Weights of a small transformer language model.
Training: a variant of Adam for these matrices, 8960 steps.
Each number is 128 + 32 x the weight over its row's rms, rounded and kept within 0 to 255. Layers, rows and columns count from 0. Numbers have three digits each. The size before them is the row's rms in percent of the matrix's.

# layer 21 MLP up, 1024x384, rms 0.0812, rows 542-650, columns 0-127
101:133157078154119104181182168084222150116177141118163101135110145095122106175090143115077077158120151102160113161127151112178108123111118111159096136126129068131069070191110099120149140108110095168141079117116108124150119146167089157198178103183121050136188183127118143113044150128136091074106148166139096163162126128097176127094126084129147190131108129033141130134140144153114118070128
099:120074094142146169112148086080088138122159144156140123128189141072123102119118137077125130049062073163120076086065122183128107126165105173087090125109092157170034148102160119068177161134175163093129109139148107155165116125133151131077123162112136139073151160090119147165148125105066107088071151130107168077076085149120084119162092099140092116123156099155191137114144095184092141153160
090:094122119067169158106111105115111117095117078094153123105122080144105118095132075180077132149127080126168083175122138157127060134159089155150148194132164117144136109104103166133150135141125118063144092119137115106146090107146119122176113094209130136111095144200116127105119165136173053092094095097061142165173091161160094173117121122103066171096139119124120160156123188083217195134164
105:168088078126134156074142215135127083142071154125150116155113187126140156125105116176114160143128138095124178159087175093144062168121142117107095171115055140120119141182096118170154085141083139147111162132089130100148121056154055148084153140136090160158095126123169159154129139126118125117099116122126104170164105140123141093120107106107076129140211139089141142141194140122174114107116
098:124107142162172109087160104118139141126170180096101168114169122138131161064062091170184077112112165135103094098108179135179109114074126154150050135106120162178087127163116195127127092118142130069138120137139181092166136123133165112136148108139086141134149129107131162059134082139156147112064081125140077138211080119105115078145153093145157070094146127098127154168117083100103122130158
095:104117148163161050183154147130138161150059059099133168069162128114108130120110049131126114152144075124143079128140118112093082159094153114159085127176125049127135104073133095091143136138134152061119166122097108131142094141089097134130092067127085117120097066088119146165164159158181179047112135123138099177125135155170163162103092119092128108126125158129123106083111187177110086097170
105:109113108130133102111097143142142130175153109160186129209111102148126084178103198198160134142145148137111163201080156128070123059145131101117116149091101127085219128053073149073118109103127135118115139169224147146177102086098169138091124134180109181098128122178118168047143131070137108061102110092205111114156129092102110159150135144125081172136088078136063080121105188127124147102149
102:142144166079162111165095181104153132152119146137137132134191131142109129145127121128162100183084111111099090129158096181090148103098111099120093157215151099120144154061115102190107129123078169113145090134142115141129094196105116148174122131112097090108147144104082182158109141111187181053127213170152114170088107076137158106101188128120120164081076146154142137099180120135098079102079
097:143094083110085145134088149131116198161138126100145169159154133165130155153171184094157070097047124095086117085101108197083109169195047146072124142184139139170071162101124122142121108139077155120182109122121063136141096142138139161144131198151092110087153138181098167123106100146147167112111123119174108136126103164149072154146224141122171143119135139143092117106102121151078094117094
099:107116097150092084162070143163124075157126108146105127155133092076097138152137056141102119127125149119131117140054130111109149181177226119159134136124108133155134122138103097104173109149148136180124137130067103108153109108207103132109154088108173172135143139097091152133116085078115129133159110111112142171129100209122143070146124150133126121107164101183106190117142141109114154128088
094:118079097134091167081123122173117147113110096113099150154157126124070151114107107052097071108121105170142147158148198125148135185161106161080174104162070127133122098099176128181173148108074132145158136138091099111116168104147124153107155136113102099152110076155089111132132098151123153078086120175114133149193171133104124088149107103177143126070178198140112052065152131090143170077115
105:173163093142148157147148163125099183150111069091135127123163076093145104143085153172113121121101137153147134126138057114153119158072151099189146160168105086175066128139166133117152129120119106158096169110106070117090136167137102121133134135212116100164089040148126137124073153145129153080123130102147142087026120099083123127146153164139167150099091137145126104102098087136154150095122
095:113126137155093130176108140087095121132086096110081137092089124161169120221120153118153186123116188087121151130118104117114139092132159167091165101111117201092111108073123138172122102132132089097114139108137146106093154090069128161134130185089130149132143094112120136136063127132161122108102159099133076132129125172116114205127124145136159120138174156178155102098177114174131142111165
096:117115087171161133178160095134096148122068120108100109097042098123122099109118143122087047166101060146157187195090069078184145122155109087138094179157087188117126137179171150096152125144161073143124076201120163128133129121128123122114098158118157093145074150136102074113173158134182119165121135133162108167121059080123169115163130150138238088079205146117150110071153115162110112127106
106:148171148191170118140170111138147087144112094153141126138070165122144139153128133147147091125102149152119158150073183068160117114068162162100149128152116120180168125143089184091142156111154110119178160185103126119116151082130141133140163102139175145185113187124135139167134089130169153083127080121143189143074131137167153117163102123119115105188167120099107173166198113133117153160138
102:136158140111156133147122179120141136157097102107119105180140145110142149054139157140099147147175132137123128142207103127096081153121154058100160112122130093171109100113114125122149148118094116144180097143098131131156134156099085114183092183165134084124096134105113140085048125145160121127191255053126144118100128100130178135155140148190142097159116108101119086110091235135112117052129
107:169109145140207135114138130147181148118130133115141156160102098129193123149102121124109115177068122096142097160131128066166098145145083073165139146137146139097131113138112180161086087104180118082179074128226112092117163108157099173074039161087151128150144141156188115123145132087151129168178117099128116162113200134184117136112209120148190116112155107163106107167126096179181167134089
101:156186121124065097140191128147159118125099129110157064156134165193106088159143073130070163125153127117099170163099153178147102096093182111113081150121164124148035146146101102124180139170093133137109143167136089082114134113046169145125112095147111063137139128059086168089074134172219150092160201124178168131158193137131146109135140122100088083172123185107126171174169147144186081133154
099:192108047124164158111121095103102129131108113082122101111134080149111105161147145126152112107077123106043138103162154118172121077125123137099122122122146195115109123100152183076116113111118047194143113163129134046146145132162104156131130111092215101138085148154100127094081142139116079148130131170168079108113139105100095078169127112171125131102106153116095088074123169150134146204095
093:116172124196137120122190131104133181150132188107085105077094105086170135157137162081113137169114126115114103177118139124171119147141130123106165118106152078137107108106110169199107148144159125097129113099088105183092111156121040086106124166131127069149139083143101109119133147138113070119105125149128131104092152130127106145136112122095119097083190165141149097095151074092122072154095
098:089111127121084122152150098177122123144166120141109081128114096146205113076132138166109188198134134104121156151113184169127165130158079147091113140125136130145161126105065084122068106145094128127131193124102102167084113097119102164107135151124136140060113192175112118099176116105121127154100116069127121128139149122117136118162144167163130134124149133164130157188136150101161150069114
099:168129108083101201154172075095097197118086130135076125141081121157171147130169115140165030124150104050155162099156150074147136155079117173120145149145075131175143128213127154146171118078148117134182150152148099139108128128171115127131127163086199099114114115148161144164174092127135158076125097151105067110134115180134183169161206154142164127094128114114145107102102089055173165164085
093:105128114073120036095160154070141199091108103187132094145148171133107102162155132112147134149105109069105086113184123132165109155169154104123118120166089101119121088153067111130124091127183156159133176173145131116123118114120100103116120100144107115123149118087110122172139090138104161097152203117163095117161155149110118126113157106132125143167101096044158117159158174138100151116175
099:124093111155136133133169093159093145214167147069158106139184130186091118114139231097100107080154142123147093141166135171128149135104171121095105175163133114155150147133170107097136105163162076169107118142155066143123150132047075120144163141135127122167058097158122111162151141143143074079089144121115173135148115217174172120114118091132084115135105188094084118162150115130153165127191
098:128145161143128186097121129176129104124106126107125131152186112180104170157085172107182111163100072134139113121129071111123194123148065072152166128198099131121105141050172187121114134111147196129132107108129190114113046168120103159025152121097131121146105075113154189089118159127111152126117072124143092110145128130127130153166197186135137138088118098124142163115072122045136127146113
107:090134114090164116135150123113036133077110102179097172151163147185172124130064065134150138099147160169127084139181066171101108136108101121115103177136132125181093158171121074145103148191111192115076119109135146118101118157112126146117155173120099115148154148099127141108103108165148102116089086094112126106153133142151161108055106097202097111199128079134071109146124122132105103141102
099:160167193169068157092129143136107156133207124172106094099103167185086174155147145162177103100160104164073127129113102157113112113071140153122139133117148141132165134116084163124099122117133149127069124101094137088196125160137137062153128138043130142107138167104120105143108138131134198153175103159107127168104185171124079114211074131160117120136158156151137184169117147147140123133112
101:186134096132088086123141103116154109143063202106125188115121148110155167170123159149060145128144093137150191093126108129206163192095112140140165134085078128136089177099141128192146089127125121114145089122132148155108129132094172124140169211068120127086104100103077141145079091048157134174144118154150119095155146103145105168162177106120127139164161146154148148092158125175180126191159
104:153118125103167128100155155112114153131123147102067100175194119090159110124103135096137185104151121170124166123189211136127165148078092104153102096103169111125195153150169141122128155081140124084114125140143142098181141146147097154112156072061125114088168153117106064073177131160122125112188147188157140116128087188166151121145094126120108140109134122109079131153069123117135153130118
089:137141206124129146139140127156140136139117115188111106109162141171116096115131113089081114063129142143082116097163163125140082091077094079138087136132104076089022167126122139148158128139173070078119078135127087147133118149162116122111165128155116081093154183150104128140187132141119118118133098129129083175170144169128157077139148056146136117160100115101125108172146154153113182140112
109:133179105137103098103125160151152161111069085123167105100131146129140142128050152166077117148163114177111120160148129113094137095075165079154145104157154102123135088154132106126139101106110104165053130173093090164092104170172095103127174165170108134189093125115138123213114113179114164105159120135105125141072127128127167115148104090113121133146137189096159159166134153150102128176130
108:171096084091158149152100122148062093153162169109150100079149190146173119116131038134120111177182091140157164101151157126143177100152110095074160114112142121152098115115112096143069156153158076108149131133156174125105161152155152156120113134189172146049102143137145104164135163103172131140123125088148147102142064157099073159173163178076081130085083102131122104118184162128138158104147
097:077146130145128111155111157092121114116155137151151132113144117177138112147155098211174171121093119107074140091148084096121099111087119109082119148104138144114077127162130091192174143156121145120149170141155143171149072090123102121148093106180139093166150120156140139105128124151192116098153134187118170132163172191138177148103168104098180148148071141047083100124167127113087128141141
115:109099122111101160090141155088104197127144105106106026204170131075068193208132156052131119045150135157126146081168155108106116163171142120091148154116169150155138135149101124109152086115144142155083187123107084187198154167170126230135088141083120137082129109115149097129140127088131124154140157133127169111109200116108169114101100106073156149152117125094101185077158120084121092041127
103:110128170148126126173141180148166070117082134151113171091127084127160086056118152150111116114136103165145158118115100061172170143167134084090088139117069161182104108117059109094135106115088104138090073139109117087097103084105076167114118130105141139137126171147134125096110064111101108092165103049124132094175095080139144145063086153116149165163114132115148132130119101110167120147169
103:174115171167124168176063163088111128149167124120094171158115116191082171179130144123089124130129106109143056123133050116162157106117074161128100104164132117085123091123141159117135138047141097138086164133169182070105122180103110175125155121127115110136125149098092099164089092081162090084188149111111146163180142138162157112105107081160173139090140130144092118176101090179133135123178
096:138126157151101134132080091109114157093074156140067078136109091115156163150161142119164096140126155137067076104147124111162136138185168125143154133106182099093118110142220104112115123119165081144185142110139133095043121122092182175112153133097147138187170100132138128139138145186075185135143124106094083140129133122111128107110164132130074134141077151116110178199162064137123145112110
099:186126112137131146176034168141121129105143087080106204153169099121109082112070117090168118077148129133121048155172130127114114143209176194102132159140141111192130131160143110165035139112152178147130127162124143120132103121178135079143145149099113180151103177140133129156129084130138133129159100097120086085104154158157096132106149085173107165161164114112134132148193046110087154104149
097:182092096184054126149106136150104102132113121123163113108134148102163150136159104146156122099143181097096099185081094126102173089195199106118118136122133132119173135180147137123085137141119159142102142107131181077150174103151126077131109051146162151151090049148150087078159125087134183120106079171098171117109153112069160130143079125062137128095118087105144106150136088088120092093147
101:122117133129116136112109168163172134093173134117062081182136085132188084114167160116121116105067153136156149142098114075104132134124160159157090107152131140125092128125074109115137135186074146094172093123107203139126127160159125122151205169105096177171134150116120147166096141113146190144084076129153110185051127141156110150145193077132165124144152132148167194127090121185156112111137
106:143084143059134139142143094128159133117117154130152123154162145139103140121166119132140109110141096129166131178200206072084089095128112157179115129196166107141156126159100127094124144101104126103152105124186133107154153104107148110179101098086070129098097125148168091148129143168134147122150117118114183125195101106139128185205157130134108106104116111097115133156069137123105169107133
097:165192084097132139152122106159089164058143198139159127104137124114133180139119144125123110161138139142115128132144091215103169153057157127171121107115099095127059152147080127121144126132141195120141093103149139127195133157174141062123148085108093129129099111132108128117149140122147183127066122091108108209172124168140138111138116046117162164097142103134138176068157095151073196180181
102:121141134138088119148090153114118063127182110143150163147158175129122119136147152166112124097121140172196109098125096103128073085127145127146157143106091105096090101101110077170112106058148105099109117122105104095109123145146123168115174108146113130058156167193116158166134105130093107160109144058149064125047096108134145127102134163124139065193108155076149091130158188100109097100153
096:115137133161131117153137145118121139110139099105107164147112165193184125088164105108103145095079084127154176119120114128103060166105112140154105126135126090086098176163180171156178222169118171116157167139090099083136149084117159151137194115108172139115065133132178077093120161128092168124155111156149174111095126137115114082150137168148083127177112167108148167125095180115102065119114
090:121132104091079089165053145173115110117144153158099103168228079142106171119140099108090123088164125131129097150200120157122110080122061080143097173128164117129130161076144091071138147173088145152139166127122144127142094134111065081098124107175154131133173081159116069137131117146095154065131085126142153162108129172187099085104087111143056165131096110139141120154175108113145090119166
102:098062145142162131164118137170122112156110124036165234097116191109134069154109128134117130109137170131143124086085105151130151147105132234123115147144132127146119127101132123123090154033173129129140171159156119134084090126146094160108029148117115095138096134178133158147168155141101102149123133187109085149078109069142140166134127153180082118100121167136101065174151133134137158069160
120:079178115155065161118077048097124144120076169084135115105122083115151183147092119115109105102116140163092086206140158130101134160112110157114104120185138172169165099163148171145145113112157112163128129184122064147137120172098132089116127146116107162183130131167087099152099141107126171171071075123184114103157084162161081126136148129103111125148127109117083149098110124198134130152082
095:126144132094148191098131101030104114161142131082175156122165172126135130110072203068192154086171137092149170181139174184105158196139144103122141167176135105195194156065115157114151125109087116108132151104140130136120119094110141161133180116044147120126082128136113118092089101119150112098150140139113174156129159076149137122113111115105105131127103173155122164135077121177089125101159
104:151108127148144137170184097137091158116114116135071147154122108101084136043160073097070185119099090124155122112139125160117151124186143155086191106177150114131118132110141141194151166123142134108131119134167161138130151168144191104142136147104144186101095101091191188126107157150121154077141135122107113091106123114135139165082136153065102170125191137108101124104135118117102122119156
099:156115175149148119170161145149121052129148095100135127201109105121097184181106168119146132076145117122134136107093157153200082130158114141209167118087127136111180118045112128160174120133127124052131134131124070141102126051131136156116062104107182127120115107073102162122097147131141102146098154141101116179113127123161104115190116104153183088100161129127135105090100171137103147138148
101:191151146156114130179143179175105131178203082139120130153146122116080107147110153082125173076110131096127173116135119188092131093140081197136128081086154103094133174133152117129100157096124098113133140145126171144128117170139167104116139123133149186095118100186151135163129100099148108124109119128139158129169083116113117119123119165139137140115084148168146095082181114089097164117163
107:140130145093152125070095104097130140102092150150128104120167130137121171142172175149139159120110141111089095108167092118112153119125116133109148079138160156122075124085074150138082149118174148123079091099132152108081174086155070159073101152063089133147103086061119127166090104173178131155164140177096069137134161084112157181103104166109122172138199139104139160158150097115132111176116
091:102158164134087196114122126131169115091131150133102088086063146097178095145126140159134120152087138097064131183075160088174159145142094145116117082142097152092152164212091141113102110127145104129103143141139163169144118102167144067172113161169113161125107115149119107085152106124106115162109135077113080111155127043071089138153107153063120080104124137140130060080165132117170104140105
106:134097046165130118134160151151123086115153118102124102095149134144148092156113163124162126083118230102111103126081117071094098166123162144135125118147060113131118161081154134164099115120113121161108090171148099129124148130139094123140152147131112148195094110137163137084128122124086097124128078148145104114157143125110150078147160110131154144132149141148134101085094185141153092182141
106:096120082124122117101135131177135085130110101126130103104102118149217151140128124063124148116151111141152111158063141116109126172157153135117086130184139136116121145160118093120071148140175169161130125152139153145090106141131130077192154138121135119137151185134133124129055121086073060122153080124199099094149093105139080060144146146095146155113081094115073087109089176158107141127105
096:168158118108143132142136136135099141080104128114170113189157134098138122133111130097171126112111167109139105121129151063167147113137081112136109142135103165109179126155153091134100124177166119123145089073131129123154127129162138146039087153065161171080101101097164145156105177125134173150154138191076122082110166081133181122143148145084162145120099069151081139158110093203136110149196
097:088133110134124120089088081097113134081115119091103114116138146167114153195120127167104151096135161038124103135125118072182090099131190082135210089121122150112149105167113172143072133117127164126118116125113075095092134166100113153164137111151156082106143109114125124111079099084145108059141136102075094111122116124127164120152133077168133106115100077079149148147118156086095129098159
095:108185149107122146115135105084105122050138113138150116112148137111141153118130117076121158082127092093131148194096182123167123122181168121088121103172168102122191092142174165124113107136150152165148094108137153175105146131127082159112141136101076149111150084128140152137118144132082059174151068145122140055060151106087150124124162166098199134124072154157099141149081192085127095090152
095:175171159121117049105180104097106088151126145138133111138115148106155130078140169147098113108135191180109052119126108100196087160114115101161162097123157126093115088101086089148155138124176178128133097159162105122163117174092191131022107045113152146120172174082093118097185136076132192140116209173161162142124076154134133077120161103175091206113141088124170097175131133120157155128140
110:124136144137148172157167051110134058130122130138151153134141158130170143178088127155090169152122186179086166124118139115130147143164125171142105164129132225153093107177191149139152126156115048099143159156172148138101136087064101112131132124156110110170203172123100109181073134132147158124122110076155068128180116153129164131085141144111198095125172167135140077145186172181140098136101
101:100111207123195126169155067145151138118135120165122091096100134130152149087133088168127110171125150138091178112119147098153121163127136110106100074148126106117116159140130023077097115232078144072143100152114125140130148089140173138122097107127131169146109113134144085143097155115159126157101133137131145094140140174203159160173120128128142069144179138089133195155126173149105132128137
101:141145140113116111127145130083101170063134146118110118091170198097096129142181138120092089079130175141095142179158117146103133137110132185117096152161144110100169144172101167100094126206141143119162150093125110136114092161114129121083180150174083139157191060159140130077119096058113092091148135174157133127137145079125173085137111126117146122084172099104119140160130113109111080114079
104:124134162159157099104076126152140131130104099112109125119101154117127152120130132143128124155124097204105126115154164139133108137073087141131079133146119104069086126070164135116144140097132136165129114121095158075079162154108148070149136128115180095111156102115088132141120138168102191106159109166084159154112209159136114171143153196122144138173098120131179119054092191110138159152081
093:074134143142120138199099120247130074142094133171133108075128151132176156142109123142163119092142061142111104152179120177127150102115142168138116136117143123175158147138100120138150197131130113091140122110191144126128107114112117073113120154131107163145131142137119085048149166105133089127132108142085190157116105086159143146166117161191096153115107105145104140067112123098155118126174
098:168094123114128111133104095136160112101117191066092100108139079171054183171117207097171125103149170074197108146158167110111143141160114130138147196124078066125122127053172168136138121132053191092112129106143180057075100122133088082122182079128098083185124126110109136103087125180100041126177090152070151119103134082139137064127162117125106145103088139175122144127091112115088080142109
103:115153169116150076168155034119178152082167111156114111092177077122188134093150154121128096158106127104158178109135137127128149128117100111084104156137126119116137183139165116155214124127183173143163155078094128109069084166085115088111111115122159151147104131157152121105157179229116120139067126140111098157137110132137149161106149157131120090076157172193154178149205078056144186121102
097:135088087084097095122129092130118113099166138170160085186146125141115093153067125185079152128166163117169169144151160131191189150145149111153091070143102113108187089118136148062149110112144149148083154137116113135153164099104145084118128128185111151115222096139142036116131127120067091183183155136080111068071097115118174109158084064105160104161144135088176121182112130139131150103153
102:064100119104160094193153117128138131096142157129132125108140147124128069136093136142108135149176099143105166126056160090158166116133134141097090121155111132105087143089156139123128091131118124106078087136115100154131090159116041180120121137202144174098129114109113141191173144139164101137153141099134062134133126136084175107127086105176171096130167182116088092164063104158135123154119
099:057068199069151156152182096163170121201128083126123166122166123119188049090151131148142072139125043198110122137088107202140201111115192090101121128170083189197170183138143104149170175166148182102127136164139124138118101089160082132112122091124124100165173091077067175156090141107101126151138097108202133140125101112135133095105195121126152090105156142122108109132149180155151195092112
096:182126132103136134159168114166132179161193155132103116181128092091115148042122194095153095141175167173129110161150103122116100128114147092145192151142105154167102128097140151162092124119123123124125128119090114089163170107122073146195099167120177133103124155155183129135081084080073176126133097089157105157165125129105137117079136109141179140154215096132169129163156116120118110104093
101:129110124093154065095090147137147089140138121158164119169121183127189205228117135109160158155174138142114113149147156142134174079094066141158144191101141125120148118186112075130090158049157142170141150095148151059047124099168128140094113105131126118127120082131074123036183136125093111111111134186098134158139130133158121153094136127087136151112091121098137131136157074053137141138144
105:189151154149188149137165109166126113109093139128092149130113115185092128065160167093205076140082078110122120115099128116173108088165146152086137152146157114066114108142074181148094101140085127086057150108093132175097157125176127086153124162117050109162100076100058115080094134125226133163109149131061059186139144118144128113146092136104167149147168132129158127098110112138113142124092
094:121112097126169159184117121121160126179120139083126101070095127102071171079172181128114150149148116125110156063161164210110160136109125168121187138138151132143160150097109180114146131092126106126145104150132169127116102115127161104138090109136157108068091102097057156217097104133181095110107141094152098147090156102101161177118144159122180167102135153132089171122067110105158122081189
102:067100110144180137088152122133116129152105127105119174136133188170144154091119076149060120081134106142151156098158154123080103139146149116155114072121169108125122082121135207110131073127152098107099073098103145102197131123112137118130078129155138113147096137106112118154099154143141121143157091117114093101142094077136178072105178124160133126123117105097151151105101129179202150132170
101:119091108136111100133083108176129059157144149099148115132102100148180081153114133112124151136131114155103145145125172135162172138131133135137133131119160116081178103111121118076099093165096079177157130126175149110150095121179155120100104133155087070122141139148118038141100153100129157179124098163127200148150147086078085099104126142114160098157158179103206138109110137183172123152120
102:100181175171138135131157102117185131114177163154088178079124140137161157136090128128024113147088161155123143146051056099123116100133153124143182070125085154098123149174159149147107108199206127064130132154109130128112133093119100112113123145105099086117149196138123107193102114158176124138132101120134118125153132172171154122158124160172134085160075134115157178163142074110085136165141
104:128095112145110146130119065125089235140093124086052108090114122122097177061144145100131093111103136151123113171104119119122088165128110122141086112205091066164128173158168152136150140184095154112181132098147086142140166152142100157126095147129127073174102085189129160154172169156157116074127094179158144154143071128097115123068098179134147121068157118119120112053118096113063123134102
099:115184131098110106150113138116117144138102129150104143092101129191113135161148144126162109042093110159148131176161173152110122101143128176084148138102097157073117142103177130071107164161117126162164091134142128156126141104097131076163141125099181064144115151102118083135102130119161114085175118090129140124143133142126160166175101088138106104085149115202127112128081136146122130196108
096:144125109139146122193141155130166086143107113140069110157119171133121136173102102088133173136155135110159110135096130147096151176129109157117148120162164144075123122141144137145125126092110104143083179167124086121090110158112094141070059173120134152072203071111091140145101175117133079132230157135095101159088165100107139104123082134106127149198110117092142107154159117150124077097120
099:113105096151117105148146106103125154136106187052092087097107139111171136124173090116154160133131125140143118111115121167204097096106147092153094085121176159148138056139071098162108084128115137199106122165181165081141191135119101131121124132121139167122062099155059161110174141137125198114148102133151135131155139107081148127132097115125149184173143086131120142146058157142139138128134
099:139083129098134109075149136150092067123187129125193138194106120096124147126063109171098167114098101137157130156115129153151150100114127129113193203131117162095127116129199127146132132052104098197086101125129081106176094119168146194127083122118093133120123146121148177107132129098105142153136108127084084150093130132107099110095156131117145099121073171138154114155102131122119192151152
094:129112185154080123123071212130065128147172161101181132099133116098103167056147145114125163121115133186192112093112112124098074135196120153116105121159141158176151113057178117096114116160110112183167118099182102090104080148104148087176063104155080109122124083131123178150122128147172096168129108077079092077159099177117163181108103140131101110106159151177120124130165127162095122089171
108:147128120130177054115181093149062146087086111094171109131157122101177148155142109124059122124147104136186133107139091104137152163168148139098062155183134171100140148154181163080124119125074057113162092103118138088144134101165144202139107086119128122080131115141106155094087127099163113116174168147119114150135112166163131165133124134081137114127131124145119121109102114116140140092132
090:185124093112124138091145091127133104144017109092103101199107040109172096154184177152126179118121104070128156168151086148091202154123132159113130121128089163149126121182146112184104105149116093096079098154109179098113145134115129138130140144224074116091111152133126121154094146084146135121144122185150129088128112075155122117153156164133119141103170141082176159186146119133155135102149
098:096095179095145150157141065132088129136175113149117106093125117087132155121175133161114140161100161142111124135157157150085088159101115055126157158136145114073140139187093127123181140106095091140096156125145145157167147100093178093162156113134091144098137060125124096116141166074130126094117173152087120138128105153146136153220073203118100110110143125115161162125089146199079180109164
098:065103106145092135156125137129122165175193119118105099113117135181160139139134088137135117126105109187119144146142107119143084108127163090069129152128141150116099154160141137112073173115155100138192155150024166079066071189100155131148125127098160141106189167145098123137092107071131126075128142167152121160130129168154134221085137153167135177131127078123134143138158126133135086149128
100:074093136171146164127110147144082106163145168075175127093077125081147159107126077167145114145125104155127172127157136112133147152188131127167162094186109122112100167156126147153160131105046108130142114097123102157211110132113152113111123127151135108180122197139137132130078134116102102119100134107124136127075126162140120157130139138178137123156157167104121128052167181088107083164105
095:120158204120076143139101135113192138171106140188116136092160095176136117124164078166074106136108104167136161086097103165101104135159132103143129072121152153194086132125097110122120186118108090035149166128123153115166123142141136144133159101063152135131118138152135099094133149138130117133109145131119175118119115166145108169174153162162130112162134157139153141144145135140170127123194
100:126145158112090183160134120113137133129165135077110144101107188144082094112127155089182097049130138162076126146166126125065086111094093140151117139118097119157121137144194133142140162125167132182184107155122143095097177142092146119157140157143128126112139054169077130080114153133100096089073086175148115203130101159155113161094089113140127071104154033088110082167070133154132174100131
099:155183145123056097148106053113212122142155075143122134110183114193115112118127168115166155065088098123104151108165182156158193150139102104105123113117140117136145071137175099131126125102076152133141189113115104133094144142161117173127117088106125103140174150106114105136097135101030077076107115072127157184145158068095147116132137110175118131129126127101170120106122082132150126155115
100:156158150102139122094161106089157083093178107174095118143176099186137111172162139224128127105092125165125145144125155083157061094060130156123175135160153152070131125121105121081151111128131069122124093139092117188111041130151124166125174091133066146097174160191129166180108109153096162215147139097102130098087144162121119122168134107137149099153144114108127117168167123126180082165157
102:209110084188086122153185107061133146084119181184095128141085188128131169104123091164122100107149176120138172117192189111188084166131103110142138087135072098139051104082117100108145092062163145114162139116110156155068135159053157117111102178060161076118131119042144102111157126118101141128108118134064171113136148150095151126142146144132139101118115134093137124071063101143112214152108
109:162116079122144090091172134070159137110107140151138101102128148124141121102116137125133120137189099176147147131145115118175139143121127104163078124146141174126156137129155152096126070129140146150173070106135148133142101121121205079116199127110120136135135159041140155113147132151112055217182102137121166107107097093136154093127161140078159140090151103116152169139169139167128163168103
096:082163128152110084123184118133096123143156085140088060169137104122089155128136128141106173167123096165106106106104141150155135101134114115086147111074168165145122135130210073139144128088098099139143177178123162118118129150130107124137086130087161119118122087186123105089104123110135070164082127103237121175093137194118153119142107143115041085134125130137071099098097072170104091152151
098:170093120104112133144157175143108110146085139145137088186104165136139148161133085113108118185155142116185108111107144121163146076086144139146161156105156111059121079135110153161096183084149122112066134146157147086128158158142142150154082142129170103120112119183165127127157126168147129112132135119148173116067125137113175139128131126124047122123106118098138153202124193110135139105145
097:066078138099081151140106073117127146101128135150135152137114160133106157047136116125087089164157098109129113126171054107101173183192107105127108103119121129096133155139100125146182095133124159175128146177114126084145197128149084099146088157126153139150085025162174083138177193138131147169061141176122154102125145184139141085118078143121176146108201182118172107109116117046114074172136
096:133094135056114111090097111147127142117096109149128146141141132126129052116095107210154133199100105081173097107085120139118107126156089191139142153149120091100121057118147132138103116129094184085120159116178102134159109145105156130157157114110165131106147140115152101146126158156157193133124141126108079112147166135133088139149160157098151106067119113120067130121114135095187092135112
102:125152130116089128146118166131110165152093127093076150154148184137149099162121111172107126121045060119159054093177150128115108129155135085149139125143084127129189091136109134149144071108122140124151145174157099225103152089229082164096117153089108080162085180109124160102117081086106115094147141115142123130143081112126134134056141093097110120154120150130131120145133171105107121107151
103:113146148167148143147141130105112143133160102078162138045135124092099110145151174168144117119167119149148145145109148151123091227117071185120171134186164083145162120123122103078167082173105115096171164114124141134117175126118094173192173139110142112113126113170168113145062115085095133085137124186166164157164140159102170119102108118090145151133180203066133161123123128151098088117087
103:142141129111138092158093128110117107131099118091125132109082129132126160152096111105157155150128156139183115112109171101095150073129115107172137164121111106162168164144137095122096178134123117121178153169150120131144133119145144140109197132146135098150127120114135098153116140154124085091130107124162158127123150181142092095145110157049068104136124142108096150019122133093114018097140
099:151143178152166086090199140151150171131108171119165126127114174165123161097084080121086130070053150142175114162137157132144155095142159185147185120161109105148047032147137099160138145087189175109053149049116152120124120111125149138145123084137177148144185106140096041105140076141124153139132156133153135175161152188112121150124173158114169124108148136137091136135075131193143123149086
097:112131140089123159137141143122123068125123038111124116083160106131155066105146140070148163145140126153099133110106116149086140160180197093147177086136102060129162151173121120071125193135121161118103109048115101157111134147119107111153122152127123113130101116131151127118126157146123130087107149206131180129129098102150126102158117148128174129129078153048127110141131161141115147158134
102:154170075117162127061113090117110105074132125160178108109156090103138136187157147122080146083155164065130145158165095123138166140106202148082146167136148141132146182131138124130117169125121191095119125089136129116115017153127159116202080119172094199142120138134139123119114052106115070255183078180089142157146178104133162101149163115110130131184108156098132132099129104096123151132068
097:174185120114130112154150193107177122135110164138101145159124092162138155133122141107114146095120158123113125122118131100169097078128088111140167152104121144117114123114102128133065104165151173183123039129176188086111137147128177093110143089138137140131077175113087126123134120167183159156105146100067113161183125150137115142143190061054164160101163138109130149121092125147112117146125
092:092102144082171136162114120133156110134135174121140148098122189152055108095132117132126125170066136090090098098094102128146109140074072176184085131115161133146191112185125083152165113115142172177139132131155051126118164101119131114157098084139119065136111027120113153109143108201114124142132158131107103114131125131137119114109193167137071161136166159106077139211105152128086144144135
105:166120094156140155107046098120065130116102173107135166209156102139145138200114160106148168157135131129095169092111094135173167047162100146127172145059159099175060106110176159140130124155113150158192130152150140085073136123136122078104105123188190122135132138203144177112128140138162093105061104184144081086123104166162165144091142138116114119159150131119063109083137111141138122113144
102:130185118124157133121107146150107133150147066103094136154116110134127139123164146123135160122104122139132092172136110206132110132107143149132154155109066170157160126091153185167127056095111145141158190176203094081122156091105164131063133134103124178173163068099126150149159170101150134097121096073098162149157113170113118149164164181140097121178138115248135115180102151127130162089166
095:093193049104139113113167135127123102152085132092159166089114099138142112125177098101139186120167120105131071153119183175180185157084131143108141144096114163178150152070096117087152155140101135128094121078200129145168099178121093151104196116114117087135199180084063148154143142107161141111114130176162146140127177141119156119193121133156174155121102102114162108103157076091132104164166
099:155082176137147109129125122147146091113122172184107123124026134099100146089142092151137151134109054134135176153083157073104089128098169152103117130062052075122116098162092145107124196088129069146074150147129145118130166123113153111122101182093174131127065152126206081158207102183081129104096141087146136064094116110140148101136111151059103070165178161130080171117146120160187137150118